Part of a small language model's weights.
Size: 12 layers, width 256, 6 heads of 64 (1 for keys and values), MLP 512 SwiGLU, vocabulary 512, 7.61M parameters.
Architecture: RMSNorm before each block, tied embeddings.
Training: a variant of SOAP for these matrices, 239M tokens, 4114 steps.
Each number is 500 + 40 x the weight over its row's rms, rounded and kept within 0 to 999. Layers, rows and columns count from 0. Numbers have three digits each. The size before them is the row's rms in percent of the matrix's.

# layer 6 MLP gate, 512x256, rms 0.0476, rows 72-285, columns 192-255
098:451545517501457560485500462460528499521531497559511582422486581455478565542549547514524518510453502468530520512493468454487577532480484438485476540465475471494568576494499509503480503461529437
106:507478465504506452508528518487485490520510532517432509503530511524487505551485498510519491600533512504455453523493431530472518538502600447442466561445447519420457455553512509501531511558465480
107:471564593508459511522510531514526592546464603505570484463416584460467496485522564522492448544535450444493455472425490478470468486475492508506538540505484500429472503458599587519490529524459453
104:509511471496516524521517480536586513487535497567491426489475530503554583531565519484595472442503594449448501502584483495444472549481489529532504489496568554460485499500436412477500483424478426
099:503457516488486438500451488467463443459509445487488536513483508531520490484471489509491504514537472474562523572502549476476485480472427499525561546491431530520492509514496464492400536432458515
108:478495476563511494490493504513534486556402500487442496499408476492516478465542505492454499573535454476385523548483479468520508441525467466512538469502468449453497533553540482533490517494535502
099:509467414514498517503429469491442436392486461491508449509540472527585475514478566562445519530500496499527463560548453493527527470506471438458490497441573440520460529529529583450502538525429501
098:460485460487463506563567477500470508536530537387529442474529491497496438447518548529486592469554473440549490463505478471557439526496496532440536489473463502434507525435525466531500477486495434
106:551439477530496483460467547443534506492447547570507529441463478412497504448434462483531472453506578516498508549477502511495509492619498491488537503481482521536513469414473476552540568534393396
101:563445552458558497498533549486488468459470542493520534466489515493478426467516456461478574510457534563503399527474508467533465492468581532485523517473432510587477456511537555494567455549439558
098:502511530564456436462463540508437453502473500470528521531549471551515455579418566505484484565479478506493514543438492481531529581521531405527482475504519483516558518514495539505428473511575468
106:489456465492491543460512501521523435459407529563489532526522521566467549509523509494474546486482416464559399519524526486548458572478483411514545493449495523474513488510455411446520494514469516
104:525477472492422602524522472558519487513544532528516535526518556516490523548478541411470435520510481456479486485436480522481511580527519542471576499530481483434541490492496527430540489498560546
109:488507458501481457573595503528482491458510540534468450518500469470480561433530532542457392546523475468498527479578554482467454466423477468511451492547520499454471553454543440505477474529550487
097:541540471530474458430520496519478459485513548440527497539441480514466515473375494519500511533531473466553496401502511546506595469482462472499462514456555525526559528497474564506510560512505474
090:432538465525425496501416567470498487471573486513442542462496458543472449531512481465546439515480504505564518462487494613611498449461460570538398552534462463517407525500521481481475552527527510
102:498534460529472526489480520454557484586479552536527576528512480493523487471501465466566414522461443467496529494490493504476534561565519423428531477472485468524501466535520472502564520512556514
096:466492491476529510560475440450571508515442561448488501511594559502517473506467547588478512501543587460513455490511445484548517535552476526528439471478467507528529452514461563503498540518530534
106:449518457479454481507446452497540506428503562433476565525503546583493525550575466482479521504500377532492431550526456470473511452412416515479536497511508567517447486490459484502513446504497497
102:547475509512402497572455528471437503454533473502473422444480556499448526574507461537540520477534512475477506472531509519573523520508591577480555481522481535447451532492523442552543469522516494
107:453497567479489569492516483553430543501484532569520520508526524524495470508475474499459457511611419479557493485447564456497496571506492435510543456516463478409442526523484539511544524486529483
095:501546462506472516539484468449551466472504445459456534485534476414476475519486523464533447480560568533520584470478469482532431452496444468494519493498440521555534474562477444529454521471493504
105:495431376445558477417558583505503527464519509507485482446437479495527552534516454475510488481484462522495474498537473520520461489462474513498506503541468510386539434436517486533526465507479442
093:520560450576511476503532503590497477435471455516459493533491487458502494422440489544546458486497516434498441500471558540483488540415534366534532501547424512569473513495463433523518539486486468
101:484485554495445489541569502487498550499538488497501556474424587471487552492489449545497474578507453484443520562465521590534479542446559425462561477504485503496467553435501538523479383499487419
095:554522523475544533490549457457530519468514450443521461480490504456475521501502489514557498461532572484470539477513515460490541468421518494420459526468470568513508506603523507442492496540461520
100:593408489480510565503453544547484523480546465473439442445501504515501481522394466491523574483512482445509517448497547489425439424540543583565480471476534567487501493524494518524523514470530429
092:489506524507468488486519531475482479494524505560558503475448435502437461494454512410508578574496433572442519495556566498461576545553470455423425503528448506531521504540512459458491510444514513
093:498466492428518518486432499532470469514494536509586504603496505497464524507503538467478452510472487554544516503479449517492523429523429492451471604493515499532525404553528507491499433519477460
100:549580514539489482432529487484501517517452472442476530522514569530516593493467558464518511475544503506465512503562475503472527489454530518513512492528529456490462558493507454431457598432603503
099:534486508503510562509475457461464472500527495498553463533506550505512472575543496523496525495505547469476489433516514520460498550561466534480535549476497632515489538542532573510440500523474490
102:497520551478523558515572447471478471503508517463465466523407501530541527497566524507409492439477527491505456554530503594496514499539496486440518580473545545519481531489524481520539595547549452
103:498453511583509466504419552536591506483493504517557531433498439500524492540463502460458465461457492495536468472517488476501491486503506505573577454556498502457390488486530453525500519485461455
099:507547415491509517555567493461552526500557539470491478498487473459483525453490498528512540472502516445521520444509450549518463470475532563479478568569588489584485474467527478542478523571467493
104:443534569553446521423572527508578518528500505429471517540555518435467496495537494510570559506479510430514473495481485471473512464460531472547466529472489520446490452506543497479520471511573493
096:550463500504552535455435489486430538479490485482482449508528522524501483443482532534474541479558516467459537459504492482503478450523516503489421521547448525508525478551559549507495507497436414
094:482478550428524509454490415449472496548482499553565608471568494502450499524503475501490523562566485479588541542526542467510507479489516447491491504535524473550526493571537493508527483556467540
095:509442463553515457439452437500437471513559485434563512509522518500474537503444480425472479511466491494540495537496542516466497372474452518498508439519450509548501447520514514452496487553527544
101:556504445572571429490476493482555478459540524602583473458515476485530471475513528515544499477462457473490530514458499466438452463528400454503512496503521452495537479484417457414486474550528453
100:510487441577553448491543568480524447430504499455517501461480463530474515421493389447470518459414459545545465478488526500557545525447509471493447531493496504560530565487502468492485493407508547
104:492565446469588543480507530560516546543430424475495488496464558542526528595599545529422547444501503494473475520538580476504485534512500517544449505510488476572427451463566465483434554482513529
099:487453458520448534522573402518449528485432557587515541539483508457501520549544497511507537520502451470521525493479395535469544439462450522531512490481519518564452465561532430537531558511558467
092:505526518587534490421452542430519474571532522543506524462503572479483515538563502484552510507548526513530500510448474543519495437517505416490491498507479498495496468509574498516515549489614489
094:476498580410517495480538544512485509526494458524532551472495456481465504494462497533543511478502471527474500491514461452418484502456529487462416456400477456493545530496536510496481574473478425
096:499485515543542486525529444535424444445509477475456512511508537420487459502561515479465461577472491476496545472498573462541519518515497527482546545545500490559455454513511462543425483500571502
099:559547593484505471446479554529427492476514459524482495400492518494503501546474580522525502552468468511481507542490550489483419440477517452455521488511493460574501508504555509478519481556540481
104:511507523508598514487458546558457539535559487450523562433460529412471470465471478579429501521501479491459508468460378536539520518515487503460569525545525505453454506480439442495568462504566483
104:490488536425515475530442581447495446429510430474490593443465515511543517487577583443479470508503536469500460534492470491491466483513534480464519434515585472513481500511459535548514445544504523
099:565506455409468567520459458498486481473516539535511453528537531469503504489512536476491521466476535521515542482482510501495504479544553475565566439445497490489513550460514495467601516498497416
106:520477474475556508515492533469490495465554393430502498527521458564473451460462427495511558565545491482553472458470522521416494490451466535507547430488501537552553557429498525514436445456426397
098:537461509517517505477541444468492486437500527510433389508512525549511437432451543553484497502467522481487465459487480565548501527559514502484554470554485501471494562542489532542496542474467451
095:472499507491495495546529462463519541453527556436460507526537484484405494516448529520480528488456482489509474488461538497530571499528478519485454485489452491453542466458465492538465459518530443
096:445481510525495468571574496550560540549552492451499398537488555516465540512441566529478462480494468425518461497522452480473450547435533507582513493453470581487523490461526571490442473563552534
108:514541491536537501563464563599531557535505488593492575485497482514539510535537489489518457531507519499506527438525507409498501444485497499456438546460531497559508421489499492423512488472490475
102:593442525503492575488540555399452495510504467445457499502501529497499521441510570594524548445492601536472479406526420599489502534495514550515469509482477409513467506536443513520500465470466520
098:504458456472504521539554504477501558483449502514472515541434586491489568514520492504510505510490565511540459560489539547517458481487394478509484538544516464548539461419481460488489474545469542
107:443456561556515458602552548486508560538463452528397448420503509492507482507580550522485475492474507481484458460493536492513525513457509510388489447473510473437465591462553526533474544499492485
099:508549481467500493493529550591518442557547513479494490513519546575483466476485550495462507511462468437455486433526500503506530461545533518544524465531511444497471469465475478548514465410459541
102:543534525528447503523487505543570493507474545511460557493489457457488503462505534502491465505452479475445470472523519438438447474486479491477473441409531485530496512521472509582476451522451424
097:574574516472473460493490601553557389545465478565552489489485580450523454463575497442457541484504472500478524474477543478541544485475500504456458524491471576483517599494549477523478533433622558
105:525477524532562459435584506559555586488485589421505487508475481412470481464444531529566495505457449485453549514433485549550493547489524447467517502523462519512533515503529532463504466498533439
109:504495549461482489435463468464519496457556461477468514475492500483502444512533471487446567490491469406481455468526496499533600482427442492516467447455473490503549518480424520489471515544407517
105:500497511415513481491448510511514566460478441489481491427566459449493520507537567432527478415560512549542469525509550504495454442546511465507453463488525533498475566444516539632490480509543532
099:464467502511484461485437499486491430470538541518592531586511503517504493483622501531512521556560524482519505548498544470431515519509494478451522525481554529503374475450468521488524469466447476
101:563504469558458492497525514434505509475503486496496505483475581470531511591451466439445493541534526510541454518512459517557488479520454473472491475572417435539491535535471498515436535533513468
096:474480533531539483505503521571447546433478526506507522513526503504434454457467447509480549476474522548515483506583464519502509560438473486560501533504518564522491461544509481506523501476396566
104:421491528544500468504557482511524550485559549425455420569517473454496514492477525509470499414575503517479556451520471473465452529525530475419528456493506524501580398506502510479514479530574461
091:482518562507495498457430563557499532468453505507444520541513412485489482475500552479540552481446451507467574591567450518424518501547454527461432541506473465534502550516586538535498478538457530
095:575458368496554511491559480487479562483417435481517470473587468431445526482484515528510419532398418511552533445537498521526501521468496473504468466564517495548534482529499475507480459537503539
100:555518471553485456532539493477552497502523521561561443542508511553532564554571397474515489448467513471489453539534576532483485483543559508468570500465528470538447429451567468476501469461493444
105:561454540544457457507448480506573536508505560502575566528574496484440492434505523483520464444481475521520418456548475487514533451509553513469493496469503411584519500523446459577485494485574504
108:458533493488488473515525544526465532501474490502527466539466527444520493529549459457517505491494545538562483440537472470472452512522589473453506510459564454565515547534435489579514564464497506
097:498579501437560558446494531577521546479443389454515469476495506477432504507515520514519464521401475505529433586488445441529423475536486509491531571506490479491445559492451466544455513508496487
097:487511500468510513464468476392469486527534502454500560587554504524496501504493581464517530495445546504498537489430472529487508473550471488535530497470516522454444564520472535549495532543523522
105:564499535478529537459465491553574496486555486482420484571557464525581482515485498564549442515501512542443476532490529460454589503430526515530513565534493554461506498510529483428526519475492525
097:493514408486505486511535545463488474438531483449407524512483485503538510554515494477458520571439514503540483525487536518443456510400405459518470563466526476494476616555484514501432484445479528
102:566493507475436447467537497537508409445452545522517503549449501490560449501490506469489510404564518439453466530439509510536401483446540501444496492477521485537490551508493506472526533419522539
105:527528485506504409521585512442560501497501524496480478546581451481485538517482536543452552562532469557500477521497448499519481489479431433545506581468585555491551490554368452459510462549514475
099:488465527444470400524478519555546597533434502580521485500501489466430527591515472462534489519555498454489496527506506466522556468446501434515524530550481456511505529431535588500589493526480412
098:459494515509446511488502484525461556506497538512460476515461469481599444465463468474555504549386491468513482491538448539461524481497509467504490529517482512567479486449488513506508580498426441
101:475463550525450502489451558491472524539468502487517538505460468485479439505584438478428485486530440518505475429561488431462503516508416500491507532521490522508506490424525529473473495453467481
100:480437461551406438546467621487457557486496460534480403510467553542543527532532492458543497478471525489449414474510477500515506464499490491425488519495484511442525409560481509469452511488531478
098:536482527485463534509431539520506503541443499479430449511448427539464539499508525575436511538436493428439486501504493507510472465462457482523476539469467498468497466549493549518454514478445566
100:484583517524399499484522478492470525514436481443558473473495510551529563490499486491533554554572518476521496476491498537545445493537522506571456494538422508491454489441473528455496509549540508
100:511399436482544495481515510518500525501531532434488508593520538463505520423486490511562485458615492446466475510503525478553461486515484518456463546466394509461516464537520445416453532539479533
097:511465454541518504423457434563508490479515468505469514545469445504494449490516482452453444556522417446395500443530536479520469535518575491512497554560494485500533530473495466493527493505443505
100:626481493443588496503456520495515523524513515456496537527496471465526526537448480510561483471425552500482506464517512542460519499464519444549563575483483560524490447492442534480466425499455489
103:468607472509511471557479532519500496541550511489522500525483478531527472456461481477499481493444467478561472446523548487521550484442529508495475504466438436542509497470452473492483444546559473
093:541429547498563442492510546450594500494431508508543461463535472480473521440523497572511570457393567471517499474493448546451546487485520490403467520494472509567425498558500533544554435456471541
107:476463412457461554443465550553450511547502536549496511472522552492495557501486497551487549556462513520471549502554539504466499550467585493444465487565520455442489462484482434439473526552486562
103:529546487492486481468489437515470440550528559509533539468450504538462476438481523481543475453435516376492551447559466494427498562514510540539512495480528605389506489463527444550513474464507508
098:483537575544457489547461519518534503527469581550551543537501529450449486488456479494536413452491507567536531463492490489465510487493487557527507428483481483521526465513484543578418513513531459
120:512486507509534460474574556518463452404481550477542513473514492460479472509543505479480495551528533414475544525477557537482549450483430427509531531586488494529462524462488446489570430560463450
100:488505477496501498452446564484582486487495457478480516492491526535532502473532548431502550495488482532554543536508558479527512497540541520513485568530516452523626499442480547517521526539481464
097:495531511483408481487537530437519552540520559528481476477510436504489487533465476481506440556454570532433548534507516559477421538521501492424482476487490513556488544501552489486549460519504447
102:479492483493508484491478507478510514504442483499453479500465544495533490524519462528543526492597560426543501515569476537492489532486560527500565549511478593502506550505452503499530439477504507
099:512511564542557442457516509528489457492517494529523536444517513476475553485504533526542487474500474527413555510487434491492475495456491543475490481518470497509430421447539468416469460452423530
100:451529536474531576554600570465445424580472471497404531554477507494514514541499541437500492503547478506459463570613598423497542491442453520538549477413512479501502492500538512464547489496588564
103:508545471530491490491490489487462529493516510480432576576505517572574462553463512471463503485492512462475515484594481449523528506507553470498550502474505509427453566478516510481485528535532504
101:501502499537532491557584482527480474601507539449511470575525470510563503526564462494530505440477495527494528489584484467515501548473530593383543560567501495538515467501448497473472459508519528
103:500531425519518440500498540487452550487470531401580514485496499464427542477563510466485476502450430434569434444453478479535548543459538457556609495485563502481564510459440487444571513466503497
097:432482511533460508505482504507537573473493532539482475533518538555495360521546470571450530520489504440562498523523478485516450447527466502528456428517460492531541524499512541510510497483556449
103:475503515420523432526510445523487523471481475521513467483487450471418464502535564527465478510505459515467455505481404513557549498489556413569422487490514548476476455478499440427549539466421452
099:414476458478532500517481504505481473528565432537549490478458557469461451519419537532490486491474510432448532527513466500521462525436436508559545555552591477565427500470533529444538421452527455
102:496426460509486479515514563492552490575541506518468471574497468476481471500515537498494502471490481522568502473552467470456577536559473473536529532497480557541520469484476521513523515485433554
104:531440496465504521469511468578473502504498518568538440518413479521495538514417526523496534436544508549481464488577454522524464482568594445479447509501452490485503527572499570502466582538482511
102:511527562496516515470500582545599447543596476454510531555519533536522573528462470578493598417377399469464565459604498505498497497513453536557455535434473526483501447482527472419478496471541468
098:516474496525385612484452523530494499495515525449539530505453546494523459510589490496520490533542456494447537497529548504404496491506503473533567485499469522522525509490478533474512431452429480
097:490489525537449567511507469406465544447516451453463470511532466466525497453486431515417490514633502452524475484536530527480556502512455479493522525493402455512489509460525480529567399545514496
099:527518464449544616499587398510559452547508506501490391582534519535543536523504492507531528473519446512528477543551512513519485504475489500545523483498543543509486433498501455552440544491511550
106:476554520440504567526439524538525566467491547457527515489538542517440444510404505451526500571453547462565529509578500435498546499545565515572515535490554529457482521496536524568539537466478500
093:488466552503498457443498534510467477443495576398499542469478475499500555460488430489517506477539495499480486511584538533467459501460497463518526511497476489578506463495472511490491496495440503
097:444494486484525574460421497534502500456466529513516445513434479491459414526476481502478578486509449479464465439549547484567442433492508544514512456514453523430464552497532521559544516534450470
096:503503451474531433506437521437489549475491507532485476506524458510479504503394487424545508510485452541489511463475389436521487356419500463459470538538441490427440445456495431490485569465456492
106:489423509561444475472452553455534550509485515551563614504560567475539501515458449527488431560461522466526542528512536474547533484562510496474485565422454492541484511512455510476496518495519476
100:472547504567561535524538498545437483460510522542527395534497502451559512424470490560411554505485487470510460493476527515566496547478530539486550505523462418520510432496499515472492497531495528
107:467500472434517476409499483493499529508462503534509459462473494517505419573452481524552490516536546467558546498525453441420475437488525523470511455431538467545480438558518483532510538441472474
096:465467428482480444475528490515501486549507497555411491542555412409514550536513556453479498515566500481471507517529517449513491444447534497428572583526527481522500532444500517538437484498494468
104:494499590484534483479490461524472529486516496538511487483523544495563515549460570443561472468521527475540535509449561483540508489517518413500478492451497524533489493524523557448476526443476482
095:453475461545509538515429510524447466544476426470481483526461534544427463513506475571560506456463489513525536545553512519465525501558427402537486490519543563496504436497545457448552540532604457
099:456489406505504501473444527457427458508499535551474502473532416451490502530480420482465443454541500555465441500512556430513561532444498504471512546536471524425495537497535454479481551515473529
106:456476479484521487443467460532547474426516523525518488466492522494507561542465540568510517520507516481522469555561507564482430471442454512523545462485533497546508465489537529509503564531459477
101:528568492517530524492470534448470477545534462517531525476552584470483482476453547440526476517521494475566472477560444531532480481513489479482479470526553472497467538540518431461488503553467455
102:476567466427455507506532512542385475518439592472601541561439447504556566511553565459530514480605502524476460477426422542512503458443472488487526479444431459529558514468565517482489480435520514
098:575476554488468458448504447502545542523504446445436525534494440435514490500611512442511483415545495476524516567512570536451513539501558537506577517520504436478468461500495505455480470515540450
096:493506528517597504507493543467534476579531537474541489525554465534526496480506495507583417539552524538486513521451461490521471431529456403480538492532492526503461464433543507442471529462459479
112:505556502504481455509479499516547468570520489462569541504511489557513531500479502527517540489450503469552564490476599535515497510525539476482395482513577475566561461404530558518454548494465527
099:520432462481482511445507486481538560500497541564548524481468496541575484528454519494464483516532504522460467463502414559529460491553498442513505516594519498516452561539470507537532529462569471
102:478590447508538512554526525471516528510564580559477514505488521468494447494499460497514509510578492519439557450479523555514552513538497488552534492564520464499429484470479577492451556446500547
103:422568498538503494454511552542459569519520519502454534462514471413408517580432502465446559538458551496530558498525502545524472459480553518500456537473571506528508481416508537500463500506536472
096:498432536480491510496563448583534541513525523469487463449495584542430528465470509492420520538508481452568539474522512476513494570502463482513401403512554547555524446503479512524495520559489493
102:473532478463505445515472576526509563474476480501557531484503488467489498442464578496463460441493446497459479485492500521481548523526534551495504480490472537476499513506554459570476494572443504
097:503491486527446500458555557521512472494458533521466545515550462432440522539453538478509498609539481405549463500565502502438541490529580509582507506507488515458535417481522472536492492478496534
098:489500470487531473465487461557525543539486555494508495482489504514473524542513470454535523478434537482488544487555504547525545473503487426501470497515474550517505491504548502464526482402498489
103:468450542571471495541502484470561529501460494492465495497488516462452561454389570511473479512512536456510507462502521480491484533570475462514485531523430507482487542475534468549511473448511450
101:478509517489524576459488561435504486459505600443490443507550522453560463476562574447501475521559462540479511513508476556487544503563481515515453478502456504461451467524526500455575460498483504
092:543467449530512442481505560493491529435497471514395490469462424488525583426561555462483466528462577568598501495580562532533531445500548496512478478536501461485546439496420557468522520483495501
096:531476489542495493477519572520562478508487463537537580521490479451520534557530510481516482517436509486549542511583505528508462557531483504506484553548457433489470460452461492436556519477526460
102:494459510456548524522464549513476460506573524593449570558460532467614483510520459498512519516450493475496526534531507467518462495478492454485549518561466454481482490502516532514406503509453440
099:554508497562478525502513477511429493530541471479506426419471479401542524496519538474493521486516523489537547414555522411497499481489525465518506473526559493517471480497488523466473494568505455
102:494433492566445532458520532477460400454550486504498497430514561509482492565505525497432486560528499484504535497524520510571496512421504504546553560583525530466466522541475475444433542508516550
095:559474590498416515465478430452536536566458475446543503563515496494472459493514531501479426456518480420510475446514462526403434489473504503518532469497432453507566535519444482551503504520510498
099:398537549482576482480572453443510507529462467570474561509459483611470497493529460548504436544468522426540546505480512518438587460478447488484503445463482430561474506459457473439560521494552536
104:504487533530541502525469531493492440453540507550525503408452503509484492557438525527554481470465572455486470508475530463415532422548517553447539548522493513569491493493538516482459457470525576
104:507547478490568433473386483476563584454468479541446496493601542529497562503482440469541512460524539482434521463473542564441491474522574550494486496531492466524502484478532532493463483538509517
100:484457529539510537512480550481500479446479505467471500553448469569501478478471486466469434476491494472449469413476481473496493435495514522481432505507509497495444476486498461462486535444523466
100:474521496414493528558522545458535511553542561445558462513534462494494465465503464512465485482518491487533508520579452526410507536501485552510493515431509627491510460530508482506511588532448506
100:504415459511511533518450498476531450538513511483502467495480538509530508513467473501530449478557571507571510453492566431554468519523512510492465569481516517553503464560473474525521503444469532
104:476472465487487481448520471465557472466536528481514529490538499572502505511475474510479524462470551520508489593497467520492425472457482521480527495556525455521518554480567496524478516456444504
096:520467592508498568503513441456528467489506475551519487471551558491532505486462522486532546473537476439498515503506506457528476433436538543526476459469522460496483497489498461485489502541461488
093:532486563525528466567551537453500556514505503541483489467512548484506416553438452506504497497501525513558505530516553474484506494516600503490590550520470533504462413465502558469457467492463524
103:488458484451526544502470558510578453510556544450476520444496531466507485538546474517480436499480464471517583541562586487521487505542519535571572507475445395457504482488518475521519474508495455
105:513495473549531538522467551470497513459512492452510492467486511472522514519405502527528516526544483455472488500504449542500515482487471482528548468542519496546564542543481545510468519480426501
092:459484436548492506544484588488473494442499431433503444526471587476538589520476423489470489520498575521568480446495467502492508600557558488494462546528542477525556524534464514497526458455496491
104:534462498548532457479535524525544580502531490464476486474445556450515529508543470519551455486472549622513469480483489481543527518485502538484475470568462531464440520605488475479494479502461583
103:520504531540544525506459561455475541524543423497491431520449525537520447503427464435500437538543516474460489476464527546512436499537450517482515427515516439461456547479457449497563465526540500
104:520459500452478522594520451573540458446507530444490554480508470549599558499505527504510506545507526484524490535549388570499508483511586427494511506510534468481530504570453488568568488460513528
100:539459464480500507456484541502498555471456484586509530553474586556485496438477547499552492530513431496532459497483561509490465525467533488457444507524545494507532438533515510518444486505423534
105:518501558513519586501518488553496493510554532528483537577529423547470457502523541520472508463449430526449496440499458495421518520481501514508471456449463464576514558493452528466493501482573576
090:468449586539554457567505483531494519462430574532558535507530483453512474486560415473509500525516461465413539503533510496493535453552386538460441497550564518514500452488636482462449463494444487
099:522406559465504498513478482486450485544516437582515527500475551491497473454485517376509512480512507524523501538553471530484506438467506416576497470437548528513474465483504459541435479467518525
101:569459449496415532482469481515499515510478549398475508492482524479473554466504489534507520528526458501434527562427552466441505482508497495494480432521437481525438518491541521443552414548489464
098:537488483485511540468480543499477444472523493574506507552518506516512492514497451507439439495514462465500559521549481483459477516510573520473493457429530525452511458497501549434473505480457457
102:490470501618442493503550540486494573532455481490595491541512521521469479463491540494538528501516532483530461470538544536493487517517526516512442431506510544540485499512534471515547466481561506
089:565520519546547513547565525444525550567508506513471535434451547537459504515525521515587576420575526469475552483443536485527496432365482536471505586513465498545462522475439566444506531481583473
101:527517483545421519442447452506470522495527489523494513505525542423523442470499450515516459461469542582504442517525479488482477522490404459464496485487486513477462429510482552493537481503455543
102:526564448524453518509518530570502540534481457486515460505442469479520495508447487458515497479552534507407504528493493464456587519436542509464514504478484415491516473531478544529551549541558526
091:474533547533517499499486551502454560526501450497531474555567464548451511554520563512512393456467593439493556476498569541450519514486430526511490566476452490499514582484487517522457528464550462
108:506484472461513555549527458491449514456497537404543513518494481517498510470493447554470519482465468493548491430555498561559445540465515460493509526532393520502489550502494430460515505486422515
105:515484499551550469496533525482507459526407532470524502500508496430446486500517506555513524522495432521450480547478465517464431547482474501532439530429447529543472481510494498501476495507534497
104:489476575484510520497512445507489472488496485528466580552533515448492528515493584480483522498449519532424477475477479497416529525470506530502493468445499522452436497520482499437456554541446492
098:502460518563499555491504440534513468569466563557529458471548540545441509474429471538511473496500453515442475495500429514522485471455491382538515501522514435436461483505555488453539462472500510
094:448527423531406561502444554465576497488490543477513523476406494414511504486500478494510478510504413494490473515495603530475461513454507475477569461413510479490568531480507481489512492541520510
101:548545503462489517550532536513575558417489480436471474470492546526482583505500505477482432487488500497564400467552529481424496459483489522556457551521510507464509523460478462450428536468523513
096:500555463497451498516531591541469484530579479495523496500557426544421511543502534542460511504429537515446511463523536517498519538488450441465452496513469420517475612509500563467513470510494455
107:487514511464418552537440461505532526477529428505526521567538604499552483483498534452484560530465528511564499509524466483488511510436506526594471465474539459530512537545476515579457416477472568
106:480555426524510541557509502403452526543494549482510499504523510532515451540470455507546568460514506497534429523499496496518549565548438425536448506451516583435450487493453499433469505530413544
088:524494473522461439544563538489469484464489561451495528531537465547433465437471526535560481517487488579488517465527484481480542510515497469492466541537422508445507618497485427503456493500490410
103:502440485462495537519451461498470505462490473474470537561425492481454475545490475441452462482472496482520458499511513477484463480434551475527478496507430582479524533531472439533525493491484518
107:545479476503574490467515513572527464476493528461452514478563548515513500476476519524449507488484510516493432502454497441476570439462539557503455443501535423531548566541526440461521530452484476
102:531450513450480453491481485473510519487559448491446465456615507544526400511417507485439468517494574473464514541503500515520504479449527409508546522491539510456448533543507487507499533519459448
100:405487518467518546473557488509429478508500521487485454531495535448375525490510418470592529504532470499514486555471571524484486412456494482562507428598529489464501490500521467541483469532517569
097:498462554469456574512493456572497539475544489526490558434484486500441505500463504545431551478510471535530517461503512423452528474507552429560460466529497457498551435542533480482405481479488478
097:447511498492447451521527453468478457548580551519488527484500557494471519551404439565521597435562527482467503454463485515482509479469526472497418452479424483534414554523456485511519512489464560
101:479517494451463426528505549476474509512488445457514519507462500393478536534518479483470519489440532479479509480491431571534521470491468546541482524468520459519550430487480493485477457493489558
104:516374514510551523570566529461413574544463500487488503524503535539480500468553468527457479463475463520496445528521468479560468420477422505496477535558466477480520570447507567519469479529489517
102:486364581492442444522513476490492527504530479506524529445452566504522555457552507550489426489482527542466427440591466481543504542451478525492520483569502463570507443528508431554474469560484435
097:493518471462543529494529547515552487510520488500498439483475477472588447506488436505504509478477427515462501540504483487501551463456436478526472463500463538565500519449544459520497527414511537
096:548462559486537456499520480485471505505553479431575504552458502492483510508506562527500468461536510491557454539483465516544446498570500441503536518564509551499479528461487519520496454484429539
103:533427552569473455450533532546513491446542510498499555467486530485456483493505506463538513459543503511454505506410513498441445485509503427407543457491494504501484575538467488453467437506500565
100:543498554474511578482572522399433467470493454518479479523479472516492445517538478452585465536439471535494551520545507549548533510481517456551450558554452499455490487473459480527519506547572524
098:449533558492510441492555480550536526505505450498502580571516527491565452531551536504497476471498468465490505492475457461576510443438481484563510501477490430461504396564484515553542469490522553
100:591518465470484550588471511478455510548457430472436499496445495447492516453439526519525480575521478561488535477483483488528428476493506521505495456532502564483524476510497487543484493588521431
098:471517565472453465508523522502530500570520544452443498475497537438524517436502455502469535481503482504479499440505440434502551567506493460516513501489482472526563480449450484493484487378490431
104:395486458467557544505470548496513521520534521491566515601431462491421532463455451524463503541492528482521411417476477480504439519531455534521523498451517493460520504426496570503420529497510501
101:509474516432453509523468532511530520533478524469485610471487482576518465527459473529527544527459491484522572477496481479471509546422473470459609544559458461497536495533522476514480500443505508
093:472463478553534499495563529535506439535547509439534490511526548525520497499472511469527512450543592544501515533508406581546437540469440551522499487461514517557495425478497477467477456568454489
099:523571487513467522534422492513523502475464562545533519471498437574565507535536514420451479506455508567490510526535494537514466507499492463538520411480473471563528474473557491546499504419484523
096:454522495533480564489524488512453460503503500546543504479604492423468472451460427497412510469513409451506487521479486487527530573493463574470491434458465474518456416452492437511530509529500536
103:532531438496406465477553545531455486524554504507451474563486492476556555507509503509492429500488498511446435544396522476535547476490441524529443522529513475460529481421536549490563494461510492
097:488477537540516455487536460460479573504499606516506532474497515464555549489495477377543569479453546516487477489514485539501499491454470433506525501490490501629552458539522518575490546442479492
108:502538593451529489470494534457601470510437494437422466437474483506563500499518535524413537470511491476490459494490519489562462439493527472443481527472478510568523588527523527485464448527449522
094:439427484478501542508502500546501546524428561559466540543505426493514602556498484508512532475523478482479464469508558482440515537514562517577529499545456526574492483523462461435497503509442473
104:532504480523583508482472410489466425506528504550482622508555503527606548531508448484554545507499491540446522492518453429453466514455482517421526464494464494512542535554495474497465459543492486
101:529465500506498454432430564491547543491470505507448535462541480508517484477484484519484515464489505577456498461443506521539520539528522469539511468463503540538562458474411474597553548486530572
101:489454500508468541503536496371477479567513500548522438499570465480523548552476503540496526508526458521444561473460510491536502446583439536508532490486529523484508515497467535517525408494505484
095:469514469517468496462463501520505577508513465533485429428481457450472497507502480474466490444461492517522499545446417469487498536472567536505514458547432421467499497562476543456465528589554497
100:472513480484552482418453517516491535478459574406502468508580512486514449557602493463512484514545423528443476428555552520483519530500482526373566519444444455488434499453528526418527464445533560
101:453528469568488483546503451464441489508529517511512542511515459511546526537529449535518477584480478473459468504531521478475491512465477625565401497539543589499496485410440446431517461543573532
102:439519518503458550421487543551493542451482487431512482536487522594513528507548522498493483485511510531500446513468524516449466509470463573514563514486513544489504528451498504511508437504574484
100:573567515496522462500545485482464509521507555435455508449468495484470559463555439396554481532489527532488417524497432434463517508432511535522473465555533469553466524508473454506531493476488452
092:474452527500506475522523521481495539475502457506478537505436550505425498512551497450510503448504429511463506511560491483492537452568497482548485471471497410454509472563524479511504445526469566
101:467422497492450459489486498582509572529480464485456469466512537473457537544433467445421460544551438470525423523483428476531505443595569545501478537468490481542530564522450542484422537520514512
110:503506531513550540523506512486496407507536480527496498512544522465565521533431460478478506456521489495514517500510467467482589521530501500417517405512504452482444582483511496518519508508552552